Weights of a small transformer language model.
Size: width 96, 1.31M parameters.
Architecture: RMSNorm before and after each block, rotary positions, tied embeddings, capped logits.
Each number is 500 + 25 x the weight over the matrix's rms, rounded and kept within 0 to 999. Layers, rows and columns count from 0. Numbers have three digits each.

# layer 5 MLP gate, 256x96, rms 0.084, rows 123-216, columns 48-95
524524499505471494472485487486459493509495523501551484486464500462512519506477503499493527543494519535455508500502508513472507481492444509489503
508547456510497497525530507503513469511529492467440462476545557508506496475489489508492526501483494502509525493532487534486511478475493493521513
509482550496506516473530518499511504497586482455503496510520507487462501503473464484474470471535501487527488521554510533493519521486493547483553
455490493538459487472514548521511511496491488468508461490525488458497490513500478495476508513507503460546521485527481508504511569525527554532534
517528500520531495523504528478495467518527486474493452537518480482517504545471494533478458499501500519534575524521494481518514499508469483503522
529503519541497525523513491507450509530541462527523488548510554511495522506492500510540489491474502508524489498507523494513488535508526510454511
499530497497436476515506485520484454542506517527566490468495554500505480490482522506495479541438524506522497508458489483522485461489522484517492
503582471514488489507505519521506492518495505498470484509485516529496535525490464491502510497494472462485492498493480532501490489536502456537488
503488469509505467516438512521455494477535540528515471495491511531507480488509475485510517524485513505441487521493539514492488497527494482468478
474532530523475498503536510528541467511496522439506439505497485475528502510487473481475476508491417518535482512527513465529504521520504504484483
545496505502494499451480524506550518528513473477489491510501509482496499515495493520497501471493505513549510488468488539482497511480489465560505
517479521503497589474508500484528549508522479498520465506510527498524478493500516523498498521486491545484467508491524506510512524550521478559494
552486489516495516511507469537500465463532457500503472546505473484513554455538477507492518502527524530482481507500545570507483492487466490458523
515473487505531496485550469496464503467499534508452474520477506501493469460505500559520536517479539528545483490499468538480500492452512515508511
490495526477503480473475539546462522494484488496498515482507463477505454506489477544512467516481462496431500501551528506513522497521485539462521
478487517541553515513510508455495439555496486512509473460489524452519485517487479467526479503508492480562541557502555502531499482489515538517522
484470547529487489461508485461484502531493449488522509490493522515505500449490482487471498524504520516519485531460469544533491513556539522505471
508511496511470495496499495537472527508524480510451486483496501441508522483513458502521524453493510485525514553499562516484508455518510493517461
529528477489483462471445513533495521499474515499468450505576472495498531546484475513495494498487507504492513513491500507523462549461530522506473
484496501501524482505512522507465504530497518489521488468491504471549507469465532508520528463436548516484513532405459503514470467470490491497503
523510491564516470513516543489515526508495460520559474501472494523510534488502526483491451493456491494516535482471513526568454518492473502488521
465481515490439462514503495507535507504462500484525495517517505563512484492538479512512482498463489502496497528455519486508515535517489498505540
500502443491480520461508528495482460496534450535499474523519493479522564465506495506522537488501500481472489498505485516538508479498494489477546
458515527517518460475449487484541474471469500532544462486501500501490476494485497481504487490525484515544492503472493489481454502516471503439505
516474473499492512522502472501508514531523477492492514482437501509496509505535486483537515476508485504485526476527547441486484480529480493442516
518491497475526513525497484545532517535500509497461476519502509525515538507531535493521542501473519476495467507468561505474511474542477504509521
523537480477474497519505484515497527506518514471459485563513507482473526536474460477466494520439508501497529517481515501523477524498512478507528
482518522488511509518495529519506483482510534506487481493488497530517465484480466491517465514504449505551519515509517498532464520506509485529509
497478527495469450488496522510494541487497513533548487507512524546476459501518471547519483513502462521523508522549476493514476521521510484523475
494492438531505497545491508504481477485533533509477500475471494464516536505494513526486509460502508482503517502527565472531470537464524483488483
496492511455443491496535513529478528484493496472534467538527502500521498520524500538493466518519499551505507479514487512503537482488522520511554
467520507473498504509519561494510518499514460514511500507506498488467474475462491479511482507480474537530526516487487457511495531473531553497494
566528476537463471522492479492501465538472507503517472532433538461504492500510508473471495465473469529484479564491518515468506474487509483495538
519546511519493482496468492505495548523466487508532458515486520476544511528507490508486496469489455476453501531465463514498466504494526478464499
494480499434514482482504536531492475499528531484474516539468476519477495497484509530480519489477514507470504454487527541491529463502546483509515
493488502495490508535525485477465496474509472494515478503499518461499533507513518493486521478485543523472469510543462497502441538492534480475542
505548547511497509471533515507478498474513543487491485503511529551518524471509489573529503475484483507502512535520503508486504526473485458498486
507464522520456523498530482484516484483492490540505481526485490495508516504507482514461493501514492505511496522456535509517523544492549451467497
475504525532515505432482523524504552451477526473470485482484484475491496464468462497501498470519501489532541517500475573524472513546497491480487
517452536518534522490491519486475502515518468469491472483451512475486513500522489465499509496523461485566515544462533492460464505512514495464504
480514524484507532493458471488499518506453491457509479490531515494484492480483487479519524487532500493556575506483476487502484502508526482516524
470506485490516472496509461532508534500496528514518506506523467479516512499483451546523523507518530521538513486534512526506489520526472529477504
500490516501518494510496526492493537539488552481532461520473464477490538498505471512542500481489519513479519505459504460492505494494500454529527
503518501485465478471492482496493525508491514471504498539472536515497503469494469477558508510463491474492528533486474468492463510462509503477504
478509525513451497480474498555532520543472478490522505536543489494490546475558486514493517506473493517502539525503524477465506495501497492460541
548473460481439489441517525491485483543478519512500515496502511494511510483478496499508525495535480531508526488483531587517491515507542506504499
502528482451490516486517539485509472461505514513527499509511481502493506508473464496499507469535531475521506485533527507485481484483493468505521
535514464476522531514482540507460473493499499508492430488475522479533478499514498571512502438507536517464545493482477497523477506466476532473495
502501490490510519526530514523494528462480484519479470475491554464513541504528477494508504496467484506485567509508509473503533494454503491481519
472505500494461472476492518524533495528512530517480468551458529462498548525508478506519475489483484535477520497474509503476499491531469539535514
492513511461480525502499515466533513498478494522520495491468493522499512552484507573475470460500480485524521461508507509553503500489486537504464
495457476506478506467529493550507528510498491503498484512443480523576487498465485477526480503509509536526511495523524476525500437505460483472499
493506532469506521486495522465560505485458521487485513451500500464508501528476532481455495501525490503510491461507433484459526521533499498507462
487504508471527501529504496497503504502510480504487464497465495496514521493506521499492493474508450496459513512499522508600486514527503497545471
528499479477511494528494496521434507499511493510483453495514494503465482493512507546515538457465508510463513517514496554492506449517483475516479
500462526517497443506516495509457489493501476508526495545514536461529512496506491474520500502475509487588496520476491492480467475538550460496475
538502512539478504488496512465516533497517510457526465557467502485494496506512463524534507452482516523490503502439499505516509529536505494506527
537462504514465490502494588499505489513474531485499473485436521489498476516507475502471490497458477453517516507446479495519502506523548543554490
521474576536478476502514485546491493493521492522535510510475499517496497508517478512505496509529490487531519503507567524457464515491526488523493
503546529487498477500461523537467499527490509508467482558504508515504509489470502512522488475475522490497536514505504514491490517509458538530503
511474446506478456462511539504502491527474480478503470445542487465497498520512495519506511472483533497479516495498510503492516559478494554458493
497511488512514449451504526482507495494480483506519480507494522533540535501538487524459471449484524478476548515530490498489506510444508502498532
479496512486509474509497503533506504509520486532548464499489533497508501491478506520550472516477506525506500514428494458533396480495471495495525
548515494527451493517516508511496487553499466483463486523480527521519488493515463529468485491502529477489544542510484541466452500518511519490516
507531505421488510522498526510483503481509558496436454486497471497505484484503490493528509508481511503487570516497524521502499520473472513474558
528500488494486478503543498464530486475485476480536502511509521449475491473472529498502486487487461483431492494513496499499522520546478515494483
499510524546475521508480516521511520518476495507507461471526528472493525544470478477445499497525482542513492565472493518500502514555537498491479
486478514493495511504492514492480484434498492506454476447493534526561510500483498488537522466491478488488529557424489496481444508523488518496503
528465479501481526513520487505508473469461465473470489501471518540489539490475498450483504488466462565473469506501521504524504529463527508486494
551495529519459520531508536541503524458548496507489493532495494480520517488533444511484476521487514526446502524430552511516475461504510511524538
511501472510510465513451505508542513493489490517517463496455510509520503517527490519475537475442490469474498490435506507497507504512485527499481
511505513501501509472486494522520456506534499508492495488487527468522432427460495508492536477479488510498511553497492476549487503502478487480504
494463505526489471483465513548499516481460508536507505472505513554483497497522484526495490513499511504533519471465541462501498482523546566479507
591481471537499512492451522508507503438473460505486493503469454514490511506505475536495518456488533471497510483525484495553468524499537491521496
530492486512481481514503509528537514467477548483495500488470505494558494480533504496511526489478491524481487507519503502490544497461454527491487
514473502494473519514525498500518487529531506497495484495474518521480519504475467493512501505555503461529496491488442484476522489483556523477484
483501478511522437510478510489467482476498454473513477488515541488521528467481503481497496468491510498459470534477556500531525527494497482511494
548487549537477512478481508506459510469473454493497517510491539504506518501550512498525539517490486476511487530497504531525477497491526493460459
515484531509492495453491535517461528522518492521468495495461501540529506487512525537523508513505510550491498491478555508521511531521542461556510
529490496526506519523457528449504533531505504503549490491451544484503485479453528517465526485469456465477502495522488547503490525515492491517496
533501483535525509502542486504488475490536490456517464477527498521463532446465444480523515463488534482531484545488475535473478513494519500498478
506500495518502498469496504470481464494578448511536490485506494475535552525498499494504473520477478508497510531466478562526497500512522500457519
529487510515466540463483523524462515516482479522508458433496507489487490508515488488491558505509498530487493487475538514522477517550455507524519
468482481528525521504524519519495480493483531549519426524473478471486492462529492524508525530523489468539503503485493477537505534463523517470500
489483525448456502447479502577459480473497501484484478474501493461506485461514488493535502494514506529518537542449510486477450473462473516441497
501527472516466465527499525511455502476502492497496494471501489520480514506553497522524503457486491516499504504497480505481530486528538460494505
517491487490467497529512514507538487526508490447483482515505534485449517473557521519509502466453527503507495464512536480474515482487469458485491
498495502516483541496489510468491509506510522481494502505476564446517501491468486510533499511472476507483484505457489562507497517553497517488481
507476488534474500472497476505505484484497505504519500499489469526493484501510474504533473469447509543499491501504492485541509470489529462480566
510493544490513492494480520504538501524494487497503493560502480494488496509521448506509543513482493537528520517486534496513443506520519563493508
540520522511524476491503490505470473516479494491499494508494463475530499491479568509533484512478469516444535492503505539483462500507504483488481
515448520479497496482504480515483518529534479506485490485492463476525495494468429501568485460462523510548487492482548520543464468494518516487478
542508464478467511490477577504531496544521517512597476479505500474496511499463511479485500497503498511523503498488479517499490484541450489521487
505540535504441526492493518512519485518469499496471493449480522481483510509519528514497503526499532527564512492550485523529466492470510470467505
# layer 5 MLP up, 256x96, rms 0.0829, rows 123-216, columns 48-95
528477495515500529532483503498499510522504493525468474472464502461510502498495517493481461518482519485514503441499501525494530467493482495508515
455517503521506520518520513522500477457483511495526500526484483501519498516485462502457503495529518484499508499510455514531526511455500534466507
527507481441513467468494471505488533496515493461532518510487517500510528486477535539501454518508504505491517494493448526478453466456513501498538
466502507498473475492562487532519509540440470478538502466543505476496491497465495504478495538493489481519521481513527491462516525506509522518530
494493479490456479489477477481514469547501517519526500487475491513532479505475511467471480511503530496490511473481537534540495485507494497512510
514481463443534519504502513477520466505478491503483495512480518499483553493467485518506538461453522495508497523508548507494501480512469507517528
529494504548508524500525517504520451541456518489500531536531523472499503503485512506509508503436505493504486480490561531474504469499501525512469
471491524481534481526577496500499506501516489528482495476495524532526526458497521532504506522506501483486480504535498488525516533504476494543497
497491526488512515474524514522536519482557547527476494513529508506472513487493493504518491505486473500508541533517526524505531488561498521535530
505517522541496483463484524529530500549508540512534494537485484478490464480478512467518508512542474443545493485523485493497462567539507514516491
523501501487499479513499548478501485504508485505477507511520515462480471505523493515494496502455476482545471505504480457512525501534484528483541
441478474480463506486527483516483482520499493515465478506507469473499431514462521528510490497525488502483487480535505492491518507528475540521499
508469487524438528543492494501559534530467464485480506493483486478555505484537511480487549513451480501484519515483522518481533496516533435467515
493505530565486493524512453531469549483509504534527543472508529504507510448477515505483470531513491470481552538477476504485537502497514495541497
502497459480500501503525485507483496479522492512504528521497482527480496478515529509518509457512513496521543511506535495529506467507455526559436
478481503502480507502584470495498502528512484537526498504549545509510486530459494495538483487479463456547524511520499497521499502512513525517483
476477526492467468479485497523564512469511492520515510461452461520530501518515491531499501500498483477489472485499512519479508545523483492514529
471495499503505481510498495507489476464439496434456458528514463500490516544543475518521475504473507526449512516519516506546469488488451466472491
516480524562477535508520456518514529520462489495495474488510475525532490461513531495518472503498473543457492488533559517521509442521491488483493
495495550501534474501486473521510469517520493506436477508488498487488522514491455517536515507491502523475508500469501449522477463470535473478513
485485545489548490492521501484515513483528444518487521509516506497525525464489504515495440518520495514471517506471471463564474478492507540538495
524517462457515483542512502453515499481476532516526513479489511461526498471535511449494476485484525506470486472493523499484538534480479537479513
486495532496471542490495498462542482529490489513500522512513482497507484525507505540485520520522460495462504445532534444492525474524536501497468
481491483496507522468472499494504532520474491506523499493484482526503493499478496506490531489528479470560469489508465524463467498513486498475510
510510498483479503496511466485506501518483548474498496469500508501548492481489495523521480505424486524517498513489503465496495482495475510511520
518454535482508470492516481536506534478518493506529528483530486513481495487482531525579470501484514496499494510491484506511491486486485462514487
492466451511510481516499533485484488549545475524498545507504542521556527435506496514534505495505538455533522508503474458511519525468521516524495
505480489516515501501488520499462483497523508546470514513496478486524538464534486449486522517529462560502524508520499507491478468474472493513476
546515475487490509516532487516483500505542539536526499525485481531481491522464455496554517517512502521492523507495481539524468527518511486480532
511467512525449490507519520543484494470466510557532484524478506480501494558498543514475522507500506494464531491498470488497478486517473525528429
536474478478541513482502491471480526471481493522503519526496518512495489476490537511518518534500522478492469530435517529529510456504520515481517
495492477526482446490508465462493540522480573501535491472543515461509494499492498480481447518507492485471514506462506500562518512515509494490502
530515459519508528512451515483538514509540505535493508518455501513521500500497496492513532501523494475472485497518543508473548492537464504504499
520490497532527518543499492497502465465473484530485500454507510536505526534462498533478526463499501470459466514477501503480494490502507465483496
501492479476501512507480474507470501493523532502471455511534530470524495503484491510493473485476508472465469503473538452489460487513490515529530
506537496536517449565499536530497498458461472479483485512507510492491530496522492520431431522515499500514504557520538483499495445481497539553486
497479494538493482530512488547521507503491452515450501523549427496491489544482485473496491526507518477471489498477524503528485515511498522485516
528502499486484455465532532521431516485488511476538516506501505465508495463500524546503500445515470493510457504483515447492508451491497467521489
495500488531512500472475519517504512479465517485537479499530501452491477528548516504469476480501456491502545480489527500461463520507535513469528
501519541524494511494507470503502480465484452487503481508503473497480517534558481475468502502522528526544491537528513540492518479529550506456486
490466465557490486507505471490515529522503501517483482474491506508494492518534500500490489539526475476496464498533481488477468480465482507493557
487511488508513504481557512517552498488485475495481479486494450521515471520528510477469512464475495497530478509491511511518463495484482506488510
495500511480548466515493481490511524468522526452483459545511454497447523508518514518507533512457545512448466491507505541505479484451416461484541
526522490463525457519515512518513484504514539532517485536520504534511560488469471527529512501488513492446463480477526482503486543513489501490495
475513469447524463458528491550466486528466500491498467484538514524526489519520521497518506511543452485491507514468474551435478479469473477519528
500488490494509519518478506486490492482515484504447467481475485455508487524495472509503493447486497499453511484460494491479551452470448498482473
525509487491469508540491505476474474481535504552496515471490505523480492464470471494539517517489528556523522482518508474522500515497490479460500
495514475457514503514478489484503480519504529493468471501452511458508445449512537505488442495522521515513521466512545510504504507485466503478533
502479518532530545466531503463525466459517471491562512491525487526535527481524483464530519493500489491569503523514447493521504543513509484522505
502490530473518484493526485544460478469525514496504497498566478527500466525483490572507544498523512496532496514496510520505473507469520496484536
450531539500482502493525501519496529472499500497520476506526466532479495524498518498508485490516481514520464478535501482531513513502475536507516
500524473474512460439458506513478469489480545502523484494499451491520512508496467558506492459466524512488541525490513508467463456500484514523549
537491494486507494527509506520468512514503502503497530502510511501469516460519487473500534510485533494500480504503491503535515525500441444510505
532511492481552534542567539499492473511491463516486502505489513483517533511518498511524528509533521526510482492557538532487529486502465510497510
454499509492482503552489479509470537508473457513502480497517499475488477522507504468507476517494503496467507525466481466487512527476500457479516
513521434481455472505539523496452491501485494508502519492466579487510526486499475486475557507483537508497488511537503543502437491465513502485494
441464537521473479507515490518428483428540502485487510502481465519550510515473456542513455472515505472476494484485481510558525480526538473480533
475449483489494521456496443489506563520463485496509517484539456496503476499508503471510489550501492500498517555497491550520492505500506518518531
531538460470469475497499483504512484455523466521508433499523473524495514510518477493494519505530526508463476506489478513523519441477489492500541
502492532479526491471499511502496485520493502500515493492481479548501491465520547531490498519475515524525540548501523462535509482525488478472472
507492515534474469525473515463525493493499558491484508495473515481497475475511489507438468480501541494529517492467511526484510500514521498521515
465544519494516513459521489498484460515519546504473503522501487541537526506490543505495473507479544517514464495483481531533535503513484517515520
482529465464478484587511479498502494506486537469509509522508507497460524498515480444518481453448546505461517448499494461503535535465473450423514
487499476517476521459492546499503478474513539519543495501499510506508522495477479486501503476497454528526518462501508504532512550497511511491510
534506539500467509436557523538473507466513510496520474484468470434483477492485489497535485501542491487525458516524520507497464483474529478448545
490505564465519498517511542476534508533551452506493495509476532513488522471508505514496446554488504510461490476518520501503485507524516529507525
467537473490561455542503517511531450477488488468456464520520501529520511544525519495509532507499530533463491516506511505511478494462526507517493
518571497508475522461498487531482506490537492493502521481523505468520551478524470506490499513521485496529486513521502549545545488514549494482541
499492476483501475485493524472503478461458534454509497465493529478472484482538511531510504509515475503491469465485424489477530531516519516449507
489512480514444550507473532496495536488486506496551487472496490512509463483490495529464533503492485561503529525464483454541554494524496489545452
540522496562499509478462534477490480499513527489523476478462492484487517509489527517456463472493495517499512509533520514538509481489473500545496
505522478474490514491539491471484471520457473502472489501478534526552488443499520454482501455504498529519483480500449521465496509520514474461466
488485508482492511499518479500530483495491504486523512478475542503523485501545512478549497488503496532459499506531500462509485518504452464508524
514489483487510452476488546539502514515457524501441495526487475469505491513559509490492505466526509496517494482510522492462525538489516534529520
506479518479481468497494501503509472541510495547533490494517464472479500540526492503510487534513494491486512475471483517524483506517520487541515
546514494517496511482487498465459500476516510450515479516519502468521483501527513484507464512454520502472543542491472518492483518466473500529534
515468502513503491531512538481486508497494545485473494475470502476472508531531510486473491488515503463530522475508514507456486512489501506522491
530466522491561501513520476544450490480478482481500495493475507484514477525488530543498514514526499531499526496449527514483516538466502536470512
506478521549526476470468494482515463481426509499509466494478505463512481513483515534532481525524518515485519505478492504468472427512481522505462
516484468501475465528565494517478482492480538497506489530484472523519500536479519532499476491502483519481497453538526496465471471519461505481497
529443516453513479485539535425505478416526511475504478495492468498532488454528500523529519475504495516488486416519459467533530511482495494483478
483522549550529496492495527462523498547482476461542501491521533504497498509470483515498522508512557481520534495528475481485526535543442475542502
466442475487461527516467511497503542539482558463516491498461475479483449515492518497491477533482447511486529501483468515492511498476509492522468
508509497486499496552490523441502515532513539499526512523490482469482501557512457499537524476476523530469499516526533519501507480499506485497475
520563492493435469523498496514481541485436533517516499460504509534494495500478492474506509522501490480481527506466477519482485520478515536466495
488499486464528466530507480524508478505517519513528497506516455491483491457505485498521482472514461480517536493519463490503495531504496465521510
478500551520533494474473517445432504481507508496486481445485521518487503491509515526475543564514460479491494515481463513491516524491496489532473
480488557490514537497539439526510493468498476507481515522519484499556493505480528518533458518486492476514470513513479481512474477480502517495505
528506519512485502535465520481476491502508461524518521491505530473508541512509463532456546505497533464475508497465515486473521522504495522516475
492547467504549496513512477469529486480469459501495511524476491486497520504507551532496464494503512520488514515514524505481515480497516483507537
515493501476468498476485526467483510532474437510542532468489469512452516498504500489467474488505514515511494490518502538543483516499516482487528
480466496514500452469555471506474506481482496500502502566511520525481498533495530552465447485549500550457482495534501509495496443527527482467484
438504534486487510493517449481472506496495488510486497512468481513504483496499511511525543526504474525494522511492488476533490499469501523508521
516510491500485496479525511488506471453477502481529527489499468512520523540448513526533456479543524514529500486507491486500475484521467521505531
# layer 5 MLP down (transposed), 256x96, rms 0.077, rows 123-216, columns 48-95
519532504527508532481497500490521482496495484501457544479493452475475498505482532489519547486460443482501452492526488488484492501457496515452482
516513513479518500457500484453498490527446493518483484487479484470503487512484503505508500506507486518500480476482496493464491475546496436512530
466447471496521487504522477431505513493512472478507549457472498515497444497524510505492483486532523481491513480526485497556520512487501495514497
540525520485474520484494482526526511518477493503479526460484516511464472480463560481522495500502481525531495501477530523523474483492507473498415
517457485469471567526507508484513508540462464491496511502554477489544531524497475509500513482504543489457523462515504493511499502493530488471499
553478543503512508494464502542521476535488507505498441457472470516461521487478519521507485542492482526472491473512495543499486526501534514522509
477495524477498495543486502512502539471503506531479472533538501502490525495502505462500443496514512475475521487509454512505481471481491503488539
491504509459516517467494468505529507503511476480510496504499508522488504482502524501479512485514510509499511536521506488524494536499536522472503
437481499495522515518487509537451526520525522522520493488511450483508486478498468515497523494504473516500532513495514470507495489494512499544496
474535493495481512527508454495499495487486491537493505488481488473436442527474514478482496489483556541483465519467459534463524453481510517498462
526498540505493539504499495490470488513477461506456509483569501504479492505456528468459471462492513523500466463485514512517501503492495500473503
463477519482530473505480514529514517495491492515519531496489479545483496477522502519499494462511496497516494490526508453541522483503525503471511
523474527457458405497436490517517501509472532513487463471514503498427487488467511500544454529475471445511485525498483521491466498491520521524484
516532513536502532517487499512488488509483501514505463487497499471463504468548517492513549485497519518458518503463509507489477483505475476519521
457503544497473509514498513474495501526483526523497480474533520486521514535478509495501543499449467515479482479504481482492500515507529469445527
491484522502505517513472460508507525509534565515496455498497505522516517556494495510525478525511524535495490496499506519452563460532509454485494
486534515470532516488500503590526493532444497512502509490504450497457473501515510520505507481508485517485533513512505520492494501491497502483503
516476542475476511528474532499472479475460476495483513470492480515476507481498506506453513482489495534487482481557462494538534463508491524509544
497533509489533522506501499477487507479506525475477486507479504484510553517513495530473511486478491514484514539500490506518505488527494511457609
474508511503535516518479544491477552521486520485497487482511486504512531534495519549461506530497486521507463524543521468520497495527476506472490
505520486483552530500507472471484523469490560511518516508534526506477504501513502499482477541503480509526511553499465523489516482489502528536514
547477540530479510453510486478471516462504488469489491503505505448492518468448532483447486534480510468508487469527506505551488523479483449503444
496485526499482490496480520509499489482526510482497504511483500505488499512498509485458501500511490493519494520495475519502510523536457512502435
519520476539505508496524478523477533537482486494466543480478524446495486517520512507502487502481521482515511483493512502533526493490496530559479
501493502505505500480514519465498487480476488502512450496506540486486460517542496579501522522518526496480522498519492499491511486487513465477493
512536537488507502556522503447493490468525513516456492503522472498538537540513498505474504516525493491490466496487505485512510474511483504497492
528471489474543515494501484452493485448554508492509492493479484512524478512501512513511504552461512527492479536508548505489509487516429515486484
512500462510521519539499521472506482516515508527519518534502518507494492523472471523524475536473513530499507544476466522499503518542488478464525
476519535520500499464534475530529532481485487501509503536506543480496487482499539470488484481495501475523512503479495498480491509472504514542446
505532500485506518543492495526452496498527523501549561511527444516553504531536516533476474485521541485513516539480509477508531459458478504497513
480495531490496481523555470474492489473458516464520504556519432478504514531504515498473499482473494492458548491521485458512510512487504503488470
493502496530506505505554496487504501460516503519544512518473474521520494513489464518496510525529502499509495478558510526477505507542494489553499
463479561481525501509457527485499534457488522498489509459542545512512499546504503536517460495506509486489481460508487547483525503515464476547512
526482524475487527501480510503530461493483492537517496417515519529507500515518515520466484474533553513498530478515547490476538502542499520559504
501498480482500488555490440510476486505498482481506547494498516509486478489485530472524489487501514493503510483536484550497548531508497497507480
492502513504506530541497515496502500451490517513483488456505464525477496502466478509522476550497529534491443527525466506477499478478490480485510
500526516528520509525528530479424488520504488517510528499524476527539482519532500529455504532472474503507499501513493521510481511508457504482524
505517491508510527542521502518532500483467503493539497525497539496485458482493461501487461554499472534503527490490523500556513472522483469469513
544482540441518475465488536528533466512489530482514492502530488485514491503476486508510498491490517540496551526452515489552511497535512470506489
519461513513461560505508528569497466509518466512525501500462426520510480555486504498538509519471539475515534510492516544504529493513509550470503
479528464519487524471506521490500462547504516518469516549509520460471558516486485503524515523474509501517455503494489514491509511518522537513531
509452546460530510498505500488469480514508488513475452536487569527519486483513512479497494476534544506505514539510492495525445519489513488504472
472485497520487494490492449490494536498549481505475511499509544492475465468520519497524499523512470483517477511543503519534454520477437459478501
511512499480495491459488491519502505486488501506523500458532442478497465513527486514506508486464473478470522488506538476477471482492519506467509
477528535530543499488525511498499484479485522469463506491540552508497521476514475496547465519503495522482463461485496521505482501516465457497559
461459532482495482524485469467484512516504485512478517422518528491480499474465512506492510475494483529512494469491500539530481505469494489488517
500504481537513480473499470554533495510479491457499472510491459510468493517505508517493509508496547517500499506480453517470474500526479526500484
463525472477545499536525488528541516477493473511492491545516439491472469516484477535524492512478496464534471518467488472454501506459526510478464
498491541466517525460486497496489457540525478529567538483507507518504496486491526505491510514513517514535468472476487500506484493536468508498442
474524524502501477448514508507484516518487494462529520477512478473523508485498496499484499496480506502478500518539506520447438464465530523505548
509523499503522498488515491524525518511528518499484475459515509456477483536497497455512488532513526516522469490488518483463526498500506488527515
515507529485467506487517520542512488509494475506478456455473488511490496451492534482515511495521490489514475529476467463512464519521507516518485
445498522519498488479492513457518477502497497498517472517470498513530493511501477529503493507505491482483546537500490505465471470470508547479530
517473483515469525506535529482495497490481473490502504512506516518513506509492525499537556511512525505439535531526529513515515493513493505477566
486470498518479505494505526468496476544542445516517483465539564526510487491527490517464504503523524512499491490520500509524466543506496491508489
507484494494497483504519466521490526539530491516475487487475550529449509508487524490500523493487490537475506493489490513514511509499516502543522
463517507482496464464461472567492499528489559481470510495471491498498483469488466505503491470486469473567479548527539482523474500492511497499532
499474467489472488528506491506509498504488496522510504483497529442481480492450466500472531520507479527538469495483487543511524491496518496497472
511536497521466494482530507545536538474462499506521485524482458465458557503487511518447478494533494489479551502538521507509475478473482499519524
536487479499491529463533501530451470460532526495494504497489476505509489519478494479451513519543496469572554511480528491492503509488492503466474
502521527487480539467540450512497550517527486505541497511481520494499529491428490470481528545476517523543499511505509501496514500514498472564436
502486482470548487502488474496554517512497494527477527513519521464524498508493485462483526543479506509530491482505480548473514494506479454517485
511486491522460532546526532496527485495498499546503495502486513484482466497464485464485508532525488531487493478465499515561532587494506490493443
493477524496423527497490536459520450517544504483521513478480497521529474472490491508498510485493517508483510512497515496509483498512539461482474
522512522480486499468468492533509523497516514520480459498453467457492503467520485482479470542506531500482506517531543492501521445465524510441521
535515471496474524510497510458525495488480510523494482490503478479473452530500500460467538537503503484524490494501492466500522558531481491499520
515517515499496503488526513500490501508514513495511492524500489528490527525508512478483471493528514458462536508507499489508540511535489507470490
481527485476520500487497519490528475501505521508498514494508547456556470490541455520495523514510505511532523440482523518489521515532546500479530
559490501505574510502462487477505516465505476494464505484534524495546507491493546499485497481495517454479536480482518501471478479523483501540504
501492508498489494436543508520480475515506482510555539487496473567525497479510556493508482484501563516507512483459533483492491482506504539512534
499500494485452539513468487568515475567507520517491489518542524483533518538497446515516459518494461520508485509477495531491534510511496514546492
481478461514435564549538495511557505527469470532486534459490516523471515491458548488533454491537491482483483461474518521497484513519493520480473
520525510479501507482481493555494476468542527514489443490489510513471522480485468481462493502474513494471491559495445499521525507492508487458522
498514480453495525544492501511495531507509550445492519509509532480532507491532473517509481508474520457542475508471546496555548498517491541510483
481513527543503475500532512485505458515521536496519526511488471525480462493536495528542545524505521519496478523513499529492541498457447539535530
481506496461455519514501540526499480490511487515496472507477501501520513516475483482530542470505466479510524449520496498479538478515513497495513
484493482479542457457548477498506519533508537466464526537526521468461537478484523493499528471527476504508472459528481465520515564484534476524477
501492497498513494480506523628455487514457470489488526498507481493458516484503492493495503523508512485475512484524497469518481514460504479499517
498456486547525507493511519484550512490486490495518402547489494438535458508513489498524517500519484555496487533522531508446469482494451466533505
484515508483507539464485523627460511512471493513511526479504421509476500457475517516489495492497472503502493481520507472504525498491501476524522
506472502497451491529487460473528429467505500507434502479519542527460486458439508499562505526502497530494534506481496502505543492513467539477492
542496501503518465514497435429522525505511501486513466496560554538533525478505494476523502527432486464502549504497494494505541495512473531516513
491493490517470532509499458462508480512447501505475491484505521516461485501484476516490537516489487546501476539430490525488510493523541501468511
489488491515574511492526516499479488495475496488478511517492498533512530488538506528502497498533496474514500513513514491537499494487486461475552
543454510460527485515529507485498507465514504549494509528468469535499489491476489534510548478499484495515493540507511482529533534497535469483477
471515498475461463478529545477515482474516542524535462513481487487496523503539475495482499472481518495499539500471489426501493507524522482520517
526518549481495499493518467468533474482512520481498493495492479504489498519523549458479489522503516495477476526503525563455496480485490501499526
484519502514530505507481494596493456531489518527470527489483443521459507493520517520482481489536477478453526481547487478540484505509514502489495
482498488564493499511447495492490485516518511529538524528488495487519479490505491469517514511494530515538512568488531539509494487489496517474503
504482460499519539525517540479453460532521539492529515552480533493532556502541521525517491502494497504502518487526528486475523520490501523493548
471534508533504473457489529508507535519487515487500505502500536509528489523544540467505501494510535523500477492461519476497515445470487502520529
490455485458487528467544475509489592478479490482481483496531522505510465524469498495506432464506482536468507487485516536509484503513524462467489
527501510517442525502522536441475488508529520528482492525485541464500511471512510477516525508493487472502474470505503473514497539521492493462534
505536501546560488484479486541503521500428536477458514479547513516524444516484490487555469516510511514509496472492464470489481453433485518493526